Each number is 500 + 40 x the weight over its row's rms, rounded and kept within 0 to 999. Layers, rows and columns count from 0. Numbers have three digits each. The size before them is the row's rms in percent of the matrix's.

# layer 6 attention query, 128x128, rms 0.135, rows 0-21,32-53,64-85,96-117, columns 0-127
099:531481438530450465526420548503447503454497465473493494457543517471525431453569543450443507431444524469587544481580458488534511526598485477481539508491489504461504493518490529546490528499499455449492531513528493474544501506416551470499379482493499484406437545506506421490547539542400487566520450517538452559506508474538476486539520501517482482517503538446509538495503578504517505501476
097:505635529469515515449541511505501489519509547536439481487458507444504532593480478508582476522500449583501526558495515575494485467461517528490507506439504523537535461461507465484535438527489461510529470476542498413441528611519518628489530555526491503480429442485482496524486495451499532407510529481517491418458460463526510510484444494499511516477488515500465536546504485495514579480444
098:462502530439520535484463519492431493387536448504521515520541489437596508497508445494497414467534517520507496453532568513471503540531513506452519472492481555493523454470572533506532490494462513525529514473537535449437545547568489567562515467469484539485492441518488496456517509431495472433482573515512458515544472467491501515511396516541539500416540557508468560473526497486524591505404
086:499515480494527571511458494532544524563511496519500514482514497461539447551513518445590518552570478500500445513591504550443483447472437519521483474484522519515507538469426524524491545449501467497505520512483503529434479497479533569569520457457461470518565408596481472531389486456515515456522566490476491415586488470453552551441510443536477498465552547520537502503525496457471485545510
110:447494492450607501480523524517473531482474501517495515482553519440506527443540525463480459437474535514573519448527560478450509521534552442423484514524426545586493543481515505452515496489530510582512481490529549533448483458521559505580479445494462495440480511500487492458494552495422441474471452551446511509603535519449532471496439491476487439486557485534504545492571560583502478507528
091:422442473416627444474501512562492544450541491501510509485501549408544472485505484463567540487481526556557498541540509469499555544529477506446481482482470571566485482476515503445516541470496550492511450506585504537452537523484591485540445497497464516542508488575468461520455510499459506484479469489413486504581546443442504460487539478484509440484542488465453487511505439510492500435540
104:503486491506491457514518475465532439533461597505495520485490471492467518483514513461469485443480532463454428494487537463549485529480452510441597476475524434455512520502513597539495500503476510507459541484424463454506536544521513469502442552493517516564521503464534584532477479564561569516547477503521479452446536516445557554524559462567511500547404511497479489450446484459415499561413
095:467487548539494505503501536466466564513524529468477486485554529507527535461502530502509502557515460522436492507495533519506486437509583415497497516506450492512477554474498428491521544421568581570422415502530520515450542484553532514517504476482495430499533476496467544426503516480524456464457505493457450453469509547494475489509443464474484480405599387506566477555482568533518481564512
082:514479428471479545435485510520522431465555480522458490474538507533553396477584551510531486533530511511574477458527591472462527495459446484507499496544491500458524508431479473498470552551512547467539525502566464602432500552545501484547572549504529519552520539498482556517537444458489472426509484496485536513523502519467589465456467512418486496498528494492517418543492450573526497472536
086:503488508516550545456525562479531603547455489498537478511438552479483553518578432543486531477540525487451472505483484547623455428473485457429483539544529475523481508494492543521475472446484566522550513505483512425455557429536611536498516498449504491483481536461438401498510496523493529515462556490570508468466475525486555499514527486488458480454456515503489495468510572573503491534534
084:509522544450528549437487501519479518546427510464489404495495562475467550482508454563572501517583499475480469465431516525490481463482577482506529569429537526533506551515509474546469522502465450431499527504431544456492517423453521530541445473483541524512483515523506507482548508546514473515525487430459583481502516479540426451493477459425472469497575483475483564564532593527529451501459
101:455560538447561517450518493531547516538544536497511478501508477451518526441465546488483509537499480487477507494430508531494548538455576516540550552472459520569460537446475505472497523542498497497523506457517585456514492521521536566547446462478495496505529493490460522533515478500532488441381485511466497500562400517417456361534517481393462429457517473528488454521542534500513515533497
086:488542491534400431506465479487520435455457492483494472566435427529521528511532503506465559522480534527530544495560464511552516433477457507514545493593486469413555468535526498524482504565513514462465507407513531489579525490456534579528518509548476524467448501397539490491513559461439493532518482451574538521516468481485581585523526455513474497476484483504534542518530441489482553504516
081:446461534515508517496572567495556585538629558521413482519450443541522513490527513485501582519456471528477495514507475521527461489466556504469508469508544517446474513512523506513479526504531539512436470450454548521482540556502504560520533627450479541517468524425459516462470474495527464540418489495503476448498463586478500500449551547505502470523510507511570506527506463542426494491428
077:612564539467508531480473522510434498516469536433558523473579506462531508451524487518509473532486547466521515501478490418509424550497522578488485510540462454469461490477488471484534515499439549479535492527486428587522512543505552440634429551509504507473462549502499515495566580542533449464513515514502558488458517497515515502552456528473498521492502480427508463499550407478517459544502
085:477493414563558494514513456549517468440569522505465532501492529445539456486551536512485496545515462493487497466491562505486545445485440478491432418574549481570491525484551492522493470448531580405493455510540508515463506440543453563527572421443500504514540513475493520456470481494529476525438506491543570432498542544508548497479506479482510537464481419475449449578507460528523478570515
106:532514453494519538537424541497493530509504501450532490506575423571429468478555526506470556463469511491483497506510402477471485493592508550480545482517507485445551473440543500433508518483560429502411521438502505483603501466533481462484450493526524468448464494480538539449519486530510475543507578451506485515478457553582441467587488547523468542477503484524561482446467517482485569516475
122:457474529423543563474546487529480492556501528572474501564473539474537453526561552448527502476500455538518475493465615517441509501437486449471416442530496579568444509528464580472509478558500474473481440481521496559431458543498522463500512509460454490537572468554471477516480537483492524484474531531428497435560524483486566480447494529455468439504519493449536523503478573529496474535519
096:459498501481485511452489448471490512538434548584479502516525466455530500506429493453572424527511493459566436523544551528459477490468450510494470508541532549565469462542476556497487510517524521549446423506523492516376450567520516486490585497489465471527485447503469487531441548503502514440505496519400499479599549464510547522443474477484459453559537561483515532507535518510494542563534
110:539430437503514538472516526480548447530536447507532521544420500517488536520561521545487427579543489483411477476449490483422466401419505499526510415515515503463494478505472530486466497542520505466444551537435495552529471486498443406486522512462506532553579514524568515499480444491573519547521522519485532542483558497525501514515480523453515488521505527511575482548445533496415466447530
091:514466442470553480497514524521481539516506465513475512486505599434588425508538469538545486452510494478556438538538517472423497511491540521469530490511497547518498471520496514532515569489478499469534521578545495512462512485519500516520485545510488483549527496567500489599407451506470490468468449533396491496569534489393512540409452490543479413526552529477540466521534445522446517441496
081:465497496497432539481392511530516421532478431512489492451523500571527460449524547466511529508549479477506495514502517502454505472456489511477474488457493522443505535518481602521444507503520555509485554383473502451499466508505494584499530556521441481605486525524456451494457467513537578482439559453479559445472516487519544529517512558411496523519517534550559544549495522486461435488547
060:567543493547455535509564519446436483457602500450453478524570537505490549456539473538521478529560468473489529404507459541595514533427566532388500466501502499523497441534503490521521495490430437567506504544471513532526563512448508525496520524572493520454538493493464508548500509507484540509475513479459538465471500446456452499456414501491524502466454493460470539476570552522545552508468
058:479541538502486563489485489531488583472517542507531509451472519485441591525479463452516528449551547483519471523502471413449492486525476429538537507430461469531477484488563476452498517485535510453435475540587488434551475423518549600546408532509472460543479542462514477501538503525518481582551445478514468541533489494500454508572499488432514535559468562537464484486446534535470460504514
065:502533495478505464462452463500466488514578516512501497428397500518490478627500492500473549455478462461469510498493503485491496513521463564521454580453530539530481528537451503440536522511498512449494462511482501446491488508525503516461538559497518475506498455529478520497435456418509476601509468445458604536511462481610478489450476382470509567507513534508459535536498549512533467507426
075:568557476544485562532463452479492473480439403553494485507469503494440541512482446538564477489483457488490528512507481510494495453482474495515468472531490527469510501459543504549508529435499455507427481435532504427541471449519566494520483506491510540561484487525477491547419481457438626576469466470506498590580469498525476582504461505445514531581516498532520523465518502464463534589546
080:579520514474449457515507485489395459479495456513454487481486550560454506543456501507516504557476458444532579531498562502583520462542466423521496469538458527519450484559506520486509533478477588526529516477540488536464489519514484521540554450570510561460512485498395517494478427424480496530483549489488533517528500498455513520471431417438467473471502511500455525549558516492584544576475
081:496555458492489504567535487438451458504476484484466493515532499500553472538490466517508604480484491512505545493481575504564499536564451437551533429615507538512499481535522494541512547489483490482445449517594475508466447501543493539486616478529492536472570413487423503547481500480421505478501518520517505569528461472440490516504442428420507470563500510518502481528539534529541502525470
096:455468478469529602514517514559457514547454469472448532525400531536562462584533515532457512509524474498519472514494453526538440471480526467516544442439474512523502540523496522468486494506475455531547441549509483478461505427499502456555503594502480457538523446517536498440454483538540483460464486476505543487497522495487496480370484471446502491578504502468507525426486561412591512489551
086:527532540544470471526439472509525459497512526471549507537542453475492528516511499482472437524466508500545473529467495442443548510556498476495452457467524477530493538411578551536498448557502536487453574455587502452604442560555544557496527466497468484570536535526477492432559498490480512560414494488537520507421465509443459542523523538492501516486466505489523529453493472566405517459448
090:501480469446478510536526478473517525441462459522516479491550464511450522436430500535503480538525550605461540441484595461507478572417461461499500449441470497454459430441429464494476479508522559571436515453464552540485490511508523485462526492516536573620515541479466528556468503469437518522534549524514472549541479476460490483561524493430476509499517543477537501472468448519535502549484
088:507433495459578481484510485479577580518556587507482491507462512493498507479534477513490404489514528507497520542488446529518496457496528572544481541471520446437453482518506558495496454504498490540543615546394505498509534518529509522508397420435449521492473510508485509492483482456541534496553411480552493457450558473565537577516521540570498480452472521467526503535481522509473483527446
142:509490447439542446421450559505502581532515515513499482471405554498524476483531458512510468483494516496524443530464488529504503427547473540448543504416521473488522444499491508534508557512464452454508572522470547560600510520525508546520558427451532521487511512492498414499539497517470564471452473522481533417455450505530525499481491468491508524475475563422494544496512516570423506400471
124:464446590533529488518506509473523487519502414478504535543425587543533520577441534460478560456499530476457508512444537470497518502474465470471503504543563523498532587561529483504454454471431494499516403558588454461440523488499504527478546555428517481506524494520576475536496501518540495464542469415539517491485448505483487521543515487521493486534458498549535485496425548450506525413555
118:519533550504456473518476481566495519551504473484477434538533489490500554501522472509454550533524442526501534506463467562555467509531516531483525468546461498477583511547515409551481515552493524462525510469504532440569502507426594573518396466548491491501532447445559534446530479551427512460520561470516495497481552482435504564534583434507497489505554449518458486475526493432535489569515
124:384495504497500520523490505541518489497529581553424451497473433557550495515453440553600517465545506508513470480535493512487510570453538465545516526443555561456531505511502551502482474481443467467476455471516501506452476504529509528558599478444448472483444519450458515486568529530510447561489496500487502466561460569537579442457473516509504489504490484517552476560570518496416518494451
109:539490558483498482524473498480491471515503389455466513464565541586560549388508501512524517444542479444520476449495540531538539489520475525491452487474458516468445486516510477503471502513492552405469560480503442595493413535478514571496510464526497497499546571551490484505574542475461431534527557544469531515410526539522537501502513561509554485460504494472430458477557460520493494455511
126:516424429513557509477467509499486543509479511430436518507484540458570482481587527480478463552523445467548468496526529563520495392509535527495415480547543487499508539461526529469455451560480566485502513458495527462438487470473453545473475459452492552551564486505554488526470423441555492538413531481480578511501542551489513519470524485524495461466517481472469434538599506489482475557486
046:488453438453424560516498527544533568497480512481540519489463433438469495502548550542460460464467502457479577622493525425459418506484497464548512515545524543474502478573527508450530530508532524585495535477468505491492496522453467595511480502471509505494532474500545478505464440524468494497588490506518536454534457526517533470472510572499508497485563529511541453563467566517599503562465
059:472505497529432430478467524463446508497407456493488531505537495501483456441527561518508467499590555555553471493568467417502515453475510480530494493484444467450545549424469458532443482502534569514533488434581511543499473513509547474503457551477487532477479500508466478518493489474465604474476600514505544474447527503449538516554569461523506483501511478567506522496540421556412505475505
060:527515476488492547494508457493596484475496464491487501533472434489406531497526520503538496453466503527495472473496403496463493461504530433421513541538573553455438501499531473549505499492520522453461479456531480532528503449537517527514464523522505530576488522502496499466434493558513545618478425438483484553458476511493585427530495478412519556490470533542467596467530508526523555539569
078:450488507522562471461464542515536477566534469495526513530555491496481549432576526496537421508508531500497470450537454516440525494466456505472515499449482470458511538512451493559441425475583553507456522484454523535555479458455516447502433480472481565509446529496548451515590496547537519494472450503545461485454525467520521442546569489539483525500464452483544456533414498451427574496579
086:581454535503459447443513415555579542442485475555543506481535529461369538454430518506494530479531514508489571550488499477503516550554466506524467535485529549458523529484490474550486525467539546477411549409479522518458507470527544498441396513518474529509483499497475566540483491474434509564418498500525475546460550472525509486511509512526505552456476457457473501527485452496504493552541
092:468537457552466472559461548470439521460402442524531482540472432621488529488415435584581524569514557439448493484463476528514478498566453492509500479485485557485550490455512483542503440518524449516451515445482495449556478475487562434521487451502539540548515498537464534463473497476471575526516497469530492515508445513494511488514468486442447498503436509471525519498481526491486510564420
062:449485499549435519496472438477538502536438395499560493523496510516427441488503491487488540518395547487495454539474445518554534516508452522518521513539510478470565497611487504438498466488441475499541533499439499473467472512513474433544581403508518501493539488481532462573529445528541490543535474465423496459511533476455493555579474476518539532502476532568563532509518461482480526530436
068:476551522500512424544506501479518501516464441465481488531544523525540528529514531519541574469471524469475515566447486597481491475537544517386519417467490528527528483525510496563499494462460476459553504444494507509461524562562485542532488508527487557448560459534518498482404478471490478457501462517541535447500476405450478570509454455441530547509514572519533476534615488461565485492510
078:491504536520432499399419548474541522548458441551551495502463480533529494560517495487497540499467475454469478524566479548472495446489530443578494518538511533451531583476507500557500502440535474510519538521530494477397491479479560487528484464452482613532480413488530515470479516469529523507478513447571476565541448446463561514562483507506482534531485504573451564570499489511491478444502
084:517472455545471498482448535544549489591485435494482483537507540564532491529512470420536540533519533488510486498560493568550492490412512464513484438496453510446557479503477506553462411491529527419528507522478470471427492513522566430544488583497486535482553477562479484548498504542520540498497510460563511497544464481424549576527528472458480534535510550515539583550438496451498496498581
090:544466481526531537471464537461578474541477421575517502491449504519572518501515483504525559506469506474469548523476506517569533467521439419480549497491514515523523469573534470537481525473510481449524450457526500460422487447470522451587568462557475511498517471531466485566536497419560501549481587462478490506572424500499520480514464499492470446512453541464615506536481518479561549541526
085:493507433539487558480438536485552471547476467503534493571491474528570534525539442508530512439438440454515495552492513539479552453556489483489501523501536494533493475507599478579487527495491523489494509479542451389483467578539498464540583443491497505502544489552493458537466457446544570495480497447520505528518403535516536581524449554503473499540516544468536460556509487458487498527405
087:462521576507483498469419499455461488470462533485443477502513571528455517476512491458500467487515481523492454503520407519549487477551603566461493558535564538480511558512518530474465488522499445424503500583509491514515534495470530519530453520504514493514472425534492560440464479542484538418501451414515426503520502564528431555507505504453492486560501493552502481456478493448471471473369
090:477450501498531492468468542499542519540508547530555526461544519522545528482503415510487458542478532518603458447484529515529481480498440439447485506454491505541510482557514568509496463560552552486510475527505476405552499486538527511531482476463461465541556483567515506518584492472512524542439479479554498597456515486489504489497511514528458497537326517443537448506497559509472572500520
101:548553514509491458472523461459510498448566479522491444481572532542593581468527484474539591524467508540544495450492535524558540458511501519499508496493435510493450410459516389483477462537498489444461513517523510490426523539441529474582538569527542507561516484544478513527434470480512491442511533432494483540538422533463439516563502490493490453527503527588527488546497493502505519481439
096:527374516539513486535580500511514535463555513519530534546550499482548529474508538440427513481480499459484518464468489458527526491434536424524454476503520487474447495461492541467491444423462486577537478535527470524511478480562563526503458534425433505493546506459459494490468594520472490540530421475501524512453530482507584529491549594546497485512479500460553458482446518563574526487541
123:521447498470480436439500559442542567540453452556503472439469549431504494437522471561505527500497519495506501455486508515581460455526441499457571506447549453510499470503489518515497521495416424449511576507485545568563508486452529542521523409431522524475511488486450387497523537536448529502480525528486549460440473505544539502531512467518492494529466552458534525460490512546462534418474
116:429516563466509449492534534563511497518541493516469497483465518554551503541425513533545563458502558475468574417497507510498551491496539447541484482578539501493536446531521469502469507527447458530540469570571487540438548463491467601569561529430493540527520523467524495521479497523517496401481398481500518475477438524519451431500493495494509467542418494523527495493448514442490544470535
127:500465566538454457549484502565491463524501496467532460563510459470528543523507484504426567493484450496526569516452481559555468516525520526549496446541485532463560501485550477579492481495440504457515507463546525493562491528461569630535446455512476557509567474461511530399531550531411462504480474485549514502483548465465486543538552421541488502507487438485480452444520509471465506511471
130:407487479458499479499565528567516519489481567506478447531472404548540440522487470555578580435539529496463477509513468511544508573495526497534538490473533513440558514508502446501488475504486497466459501506506520479493484494507514525551617460458464465566515493382507536490537495526454453564484517468525510501539431573513542454457511506564517516493432526490560536529592526526476515521463
125:529496479495521455481452521543468511494552463519488444471507492537562551429568536447484498475514510460473514451503447525545549437540440543474457524511464532489485558516478467518481468487530525435529467542506451555580485600523520528515535486506474487510512603467481475468622511471486519513473553633489524506431581502506573484493515514515566479467454539510438474522518465500522532523556
154:514425459538546471475481474495514534517498486431461518513523550483584494491575523493460464531507439483542485490505536564566515438544544524480446468558559472514500515476522518440452460542492600460486498461509512454467469511458471543495476429476496520583574469510533474471465416461500462548432515472509557510494518568530520519459538512568501482477480472443503401519610535496480489556502
060:580577537516502490516499466545595478490480512462513503558516514455505447473519563444499431477511491528479506472487491550408450532487457413525551562439524504454445492530541469446502461557547495421487507510538503537521507587435468465486457493509468494484512431448534475510497504585558528463505524468453463450455504463446451536530531544524519549516525429496538519472444441538466459543470
069:423498452467503562503546430520532508555486428483475493467500524537477385556513437480448457470501511491491493587451540528505485537451520484464480482485474445508571472552413523509515472535525560482504484428531516433463453511495557484500541561563514503494592476544526519551542447510486476534524438482546493488480502483486516488453485479433516626511468489427512458474535565485526486516514
071:441461526517505514490418538501550485512434463459495500527473545556442482420483407480529519513530497472494495527560506517513552458449543557442482532557456557544509506531560524585470505483463582429492489511595468521540518526499505496519483615532501505512562478544454521497489491497483513481467435456482461456537520566425525571501515474512479567454505543521528566493499477470420462495482
072:478506489473506422498524484495499458501536523486518492534508470490446454424565508493466506488549536476427489542387413491516482580586515500481478466504483433469537507487508516424490494511429436475461492562448487488606533545507527476460526491522517508467516456485494468530498459581548508482610435480501516464416560477574485512524517438524497593532517519484463515496472524497528528484461
073:500390508486440549455495469515501514578474404517527496446436517498488468484416547450460526539567499469485490547529476515402501458516450470552452524493507530456528490480479516560475531456605514463471585498480496519513496394452510522494424542459511510535511524506547505523485526532545519564463497475492489520499531469466484514542527507542453519412496467470524503486516556448502466477597
081:557549449469459500500471558481523553529503505525480490434525519466513542443468448460525529570512511497519446491495536542519517470447475489547534432426442520547573449481533491571494461534474535427547472493524452443499479536548597520551499525512520582533505464544493479550493424468425569431520504480588464497579448510460469562481498504449475489515457514537553466480475547498498538494526
093:471552493470488403442598522459492466523548506537515493495534493476506512491560523446513551459521501551541529520525491488509512466533532557523498545469492445509542485545475490448478557539546459506389514543546501475556537446535490553549390481486492479483410468498475554498484534491460501476583403540473495541492524481464521484475534556567547467412446529527542542493492532484496568514527
112:627512526517497478463520558486503509465602510491417487518453538471562497486519528533533515508516516505523461419493502499543520499492551479497506563477506531477564483438488488554515521486466456460507570540511470497434475508612458522502572532499504479434472544522415504485473479540441513444497482526497444494483514471520579501473392482425424451499546489538528597520513524503504494488502
124:532496525518511460549469587544479525412532509540413515525556504504534485521429522542511468464463518500518518400509555474503516547478521474440491511526470527580480495486521513466530494476508479500534495522586526532457495492590451479524592471466520406422447489465477499484517491481416461442441511498478518478489507495477497511413443479451503523446504525479472498521523473544577558441411
100:532472498502441514511446525523503478450553536534428500483449469529497465514544555485521533537477489475469475513526526554526538459487514538507457427524507580521470474489391567490511576554464494400447514552526501511456494591522520491502500514520453552480516486514520497477573508430390511545506482553497499509514523469473557488408537559496528479461499513457514534459536495464488516519366
110:507506475535493488566421511598501466501564516507495517550520467501547504512493574509528483472436467519493482432485545556483540540481486464448470547495496563566485515484523542502527458519522491478501445478592537524413440479489532515546520459490476465463525540452498506450582520467462478456430522523458624477509511489464480449435448495461548453466483519448434449535574516556501514440498
099:536469518573560488578498503562457482451619508549479539474563516495556556559444549517486466536470459466523461424484525458447542528458460477432491485485506533536419568558497513499487452521498605491531466483569489516418510470541476491539493521454439469502462522578499477502510476432486522505487526504548545449503545493535514486482511504485511510448495533471486454470495454534505544490602
095:435558453481616520527476510489508465460565520455483503531500476547443499468436464563543426556447558493416488439504475458484501561441560422544521541488534455525445500470543546501499480493452437593518466513513534447538440420532506518463474487532509472435476551499498535532472549498536565472511474553538462536544528498493498537494454454529469497475487501513456490501490494489533462581536
095:557487478482423516455483547491475542593523481455443496536469513518478533460549487433421533449538442551485481545458488580564470489600474543447516542445543442516549475542527514456539483542494519465483491547512485516549453530483567518510567500493516508501527518501464417500579433536466505481534432450542517486399515529496537537532530471444532550495511518502502498517509549466446473484437
078:503488438520496501505549554478576510543523491527501515485423460450510546475577442501495555516478482508486485485449407478573445475566531566466519481454494479424541468530462545511499569503525426423457535521460511589495532422473507558502464550516510505520547572445488463564524474499453476511538462505563482489479550474496505498464515560500497575426441497469522516446495466454529559469518
091:521509482450467569421466539400537537520426505538491424450525475508453525428571534535545462564541466505493513548472478541472435459561531574521498466570490437525537463523507469486523500512550514529467557509370519482502509508449533475511452502485533506563476534486541492517541454451485465497573526461501446473483523526514540496529532488546442483527553497494531474494458518437453445562478
094:542444507459448483438467481438493507534401501514492463487478570473475508456460504544513495433520560485565528575473536502510438448486524526497569499523564475429507465517569478498469554477435468506432596581506551523524553493474513494522499483490514546482451493571516479501489503491524509466528503421473491473495488533507462532510605468530462502485626518476545511495462451513437477470446
093:551497517526538476569524539505514464564558464451558593465485513469515501575479533507461519443467487475540490444445524501534470509506508419468485424500517519451531447457510522515465495468444411501534482467594493551478503477522511537422522510486517532510530473412530505524487517543466453453483481389519551528507445517469395488502490556490546471538461529416460511521492468463518481433500
088:559465543523500410562481472489522479496471492497494503502453526489540484497462489507491493499448468551534559540501553486555486492448481488548545460490519522465532482545608572530436486485407476469526558524559483486475453474457558591457476476530482517465497546499550472479533587513482497519510511441528497493474434484488451593539466486545417443585535497521540481438459455509419511490543
110:395505459476498488439492522517527532480483525574424420500457467487489511437519461568597509552513479526505554499577523513403500471469496508511535508526521514552473462502458479478501516487573529493461506462461559527422492535499542507513551501485494469484443486485503494444560527480512460485484540562463538416541483516567484402447458461453454481529567527493543571506543568489485509544478
120:473553550478523511499450511460508552515465506494447469478554483540505547469522489446527465512565489500453448489478460495457501498549379511444489505491476543484515549509502490547505479483605565503544486572397477512561541611479540432506497536486508485431503491501449471477541496503522569539518526582513510488494560480501548536518469427475525519431463535478458476556559484450550467552536
088:534486506466516449472514518514543501517437437562540505480527529554544454490550500502487482475502445533553474559542502466460502491549528491477464509526512496491546512505488467433471482514567603514470470453480492506397491581409470466409525487470512524540477449507456461525369473493481457563508513467465473515593538522498557466522544487620502495466530491471443537520499506490519476545533
127:463448525570500564495552450451530543529427507485485511520513442519435551439535516435454438509459479529439537513447476439496449504489498529477501493537539388531506475499602497426506492530503515520515540501530507491502509494491498493553491450535532528564494600511575415481501422536539472468470492462526532504500430515481455473516501521552499489517520496521564451415540465495505516515401
102:520543488466470543493408469532483446575545542495493487481482512529496452501503535489542536438507445506520525586527470549464496473533490416435550485489480518431443508461499550538511511468547618481462467539474500451582571538478488440473511582508488571450517472516416444446510549524507551572501459464507474524499438503478499521554499524495502497530476503486426510491511538475415482519450
115:530525489495429423446472516495503506559551503501391487503389572475505506502443490520536541501510499490542491517579469566576563455517512496520531520466527545486476515508452499563509542467541536460454456509512448503493460514536489489448448590510504460437466461538420507470540525481425588512538492574483468536499442448500541540501481497460505474488554453516553561519510529499533497553452
097:487453435475529498461506465449516502559481517464535476469436504456524449477544417475467539557541476464512484574456485504561489414476497485498508477495531430447545482504507528525495536531494478469430603512406476476496509518467487489476463538508547602543589528492538477566426512532509524562526476451491496478496499556506521493514591493507454539447542446538557541476470526470416463512500
091:487518526472433465499514449512528471504527532541424479501449431514537445497555568475555540434502484495512534477535446499596575456511558511539494468501522522460554518456456538594513542485524453412440533530513535500491498594522547526549541539531504526441511527434471534509555538489474491514495466524447505477473427448445525474454464519491538469534495515496485551469576475468509494481393
103:484500477508479488486460487532496496552493492540455508451487510448567532508541477435519561556500471553521484458506425533574537458543500544498473463491514552461555473504454580493453522552460462331467491586496481485404527494458541504517474518539482493501498520473481464482515533484409548545474504521521521530484502496479509472447520595547533568484479533481532478460561473517454477442432
# layer 6 attention key, 32x128, rms 0.106, rows 0-20, columns 0-127
062:433556542491552533503500474511521520509536554506445517489557543529481504485539515543504527514515496530442506506475421488482495546475592537435414417550493516522445407448536440428503549476472543493509495508541521446534455525513460558524515561518532497528561496531467562438508462494528480435455502498564482523586484561466515504489489459461419476441487560522463508511517537530576438491541
060:495449463526538503519515475415516510461520578465583495519557452516499524515499541444400407516445485471499478466480463444529539485578509560522487475544521493493495407566496552466463478557579505543471469483475511516545456411457511521559464498536544538587478488511573433513504501533492497489558480512502527540498506541483574492436599483494524518505520507478491461466509488520472549493443
063:537504498503545495558551483479521506527513518380532491522476472486388480500494530503506480448501521506541475502467428483481602547566480528433508481487470477539425472459604426483458526559431522455531534501479486520535503438547557512521467527551551477469533532499520498451463402495569445456507491531526479459494484559487500522475570457453481546456478507514525434432520464486507471475486
068:452506503551429516481534483457444482494534532602528532472499474475469542479497502502478513474508488473518515504530523576543526528553533405509453487520469423536538497541450453425530505536469440552540485489553497452593510514454473580507607506499534535443530510516466554530520504481447473423513506476565530476503525484465425419571459467523513444506471472450472539476491542549558503483475
068:471527475499505433520476546439463513455441513543530498541539461516497490516540458509535524550532478456507498453546530519536505513457561481512416432531435493466551518476463545456564491538476487513551534451513468422513512567545485500580558469501513519479540455521459530455485438489484468442517542484550463475508499492451534473517502389484424519473447459519439594593497539576538473546499
070:526497437502540500441562565468462464468462530544514542507482501495500465469502553543468482515480470472524518498571535631508479518521537422526459467494389486444502484459466465512564519512416462544488475467515472470519514469446458461576496492424537461507474499449513514496566501535483437493468518534459524497503472463498432424527453410499494472530391477489515559506487525473516569474518
103:499526498472570518507483488461472571490458553536576473465529457551514462551420383470487494462463461476455536537503520473510488498493481477497540438480571522464476550592578536485505568493541487510476516468488481484450488501475452444524440373465500492530469504548574517521488467488609471548508527533443468522515444505546491569525540494511510493472483561505497456554477469532452506469526
101:485475447460438491525496547498435476539444492530461509510527467479494492499499418427519531547472488519493547595549542530505506488531469441409414474493468520479464464515481458524519463547440554561573502491471473533442564554477546471475531473530475554510491501509473528531474438474485540576511516472419473484536558493464554472553477417426494494510479561535487541578586495502492525540518
109:511452555477492432510460465529485556576530490485498463532561513532530597462470478510512501445531478530520491475534512469496527533478494432475531486433581534422508432476483466493460511486534489471492500444471501515549444532537568578454437519504451522542547487505404472497506510505425550571510501479488593449485557469539581485517539564493492544463534485465561566521466432523535488487506
097:618502450488498497518480500501405516535465493437438490550508545477469507528596434488529485503510517534534603534516489420463536518602534476416514473493475493478498424480507505539527525508493554488500479429520529503477514501441533471510488524501487612509508453499486463491454469503462543512463429433497404492478516444466467480502539466486472537448439529558491495553534526504476519546537
102:412478572500499465460456535501536571526563528471481424547559533569574492510501498510483464481558556522537458534495445596448493481466520478500508506490553472509498532519475483459430459541487471499533453527464577532504510508486545541562533468400477420460514495492477481447586513530546498458508511425539593446444455533512517544494474470518458527545540508513564500482509463502492525455511
117:498577550507531444496544555546438473513427527531537475534453506512518430532497447511528524508518536495495493562473506443460525456525569529534472515459502520565481453557605485456528478439471484444487538487585490472485535449462445482460525479475461433554538515500556452622536471530534487441458534518499528455482474539545531443514568554457474500481480478539443532565486535455481515499506
108:435457499521481451549494482497473443497476460501516483506405564490558575536481424556453451499416477445521510482513502430548484551502554505497485473528498489441587460555486472533514476410479524472437483577503516433515497539477544592536480535538485544425523618508487502460507531470464529564487509567527547529489508507530463515512527473536497522489459458556478498531521506532490457441489
129:500520464465495525487518526561521545497488523497465478436484454528497499517524491521536519494464468448463523431481565513533484480447485495513496465558588498452565498430495497495464554506515448515544559485490556454612469492528495573544587543531502502518519529394462500485470464547458468493479490498535576466542455543470474421454487520514498452450431555488562514569549546595504534463462
115:497525514476490560507506493541503589607487437490526559496470506530525458435525488520544527496457518476512453523467503505498499505540446503511405492521521498456436513450471495539525478549462521434525542557496428520481485498418488516414504483527528517495474546519483421467542523468476468500469569602538561505493481562543465538497477514496545515425520471430513431518596494508469497489604
127:448479457505547489480419442506528487511503451474458528460530551522596512448553540494419480569528414526548493467490468566525517446503495496472496471473508503492539491495499506447506489499581591508416494431477546431512494531443496531454459431479513504572497479495442479516491473464565473543406540468498546515440507458566522471558526563538511494496519488448468467519499575457484488546483
078:510444529550503553503461465469453510439462491529499507464457483481528544562445484534480558499489473438547484477475477516509476446575501483563607568476533524476566511540512499537504509481464438514458517479399482487449489499433497473446520446444466497491472493537497447542533503493500556589494564564567507390485554469490461534518496494460483500558471454474494543479467481520546542601508
077:529519547555490490467510510474518542484473495509527492451412445474468493421499436512489551535494512423484478467527505590538556478552465559526470529502469510478538522433520394497503530488443505491492557530484493435569474439528459540509562469479497505532467496470511550513465451471538485492522488457641511553534473555502436487526551490527414494473473531437499533528466446500589499471522
069:499519542490537481486537535493427494475522529556524534460506519506556528457526517548450487507508489506483485489533536502472533519521532422453436449422460476540535456504445481464544545497471489562520531474529542462561454494542519526509642493520500478476470484482507514523470471391484502435467481458607471547541497502521465566527446489477397477458465551477426568479532546487524505428487
063:497510472417495541533473497514572550554451430469440497549469491523468502527478551560560453526514512534548487531494596449433484511508458596504474409496509593508554492493541545490502480464526501485452526457492470541454499465499515487543464570475479523509466514484466499498447503515518518533452520493400522511527462506510475569459518526538547442495574538528590455463498513446438563497445
078:469517456404545597539527487511499487550531437520481516579432498481437491502496567543519463490539505478513496461465551557553495570428506467444497557528441536532542486443445532442529519511464447481492374476587525495528484466507491517497555515476456517501462478482482546514512518471454483444433590506506504521509508448495436510539467488431502454504550541546464491482504479528545488489443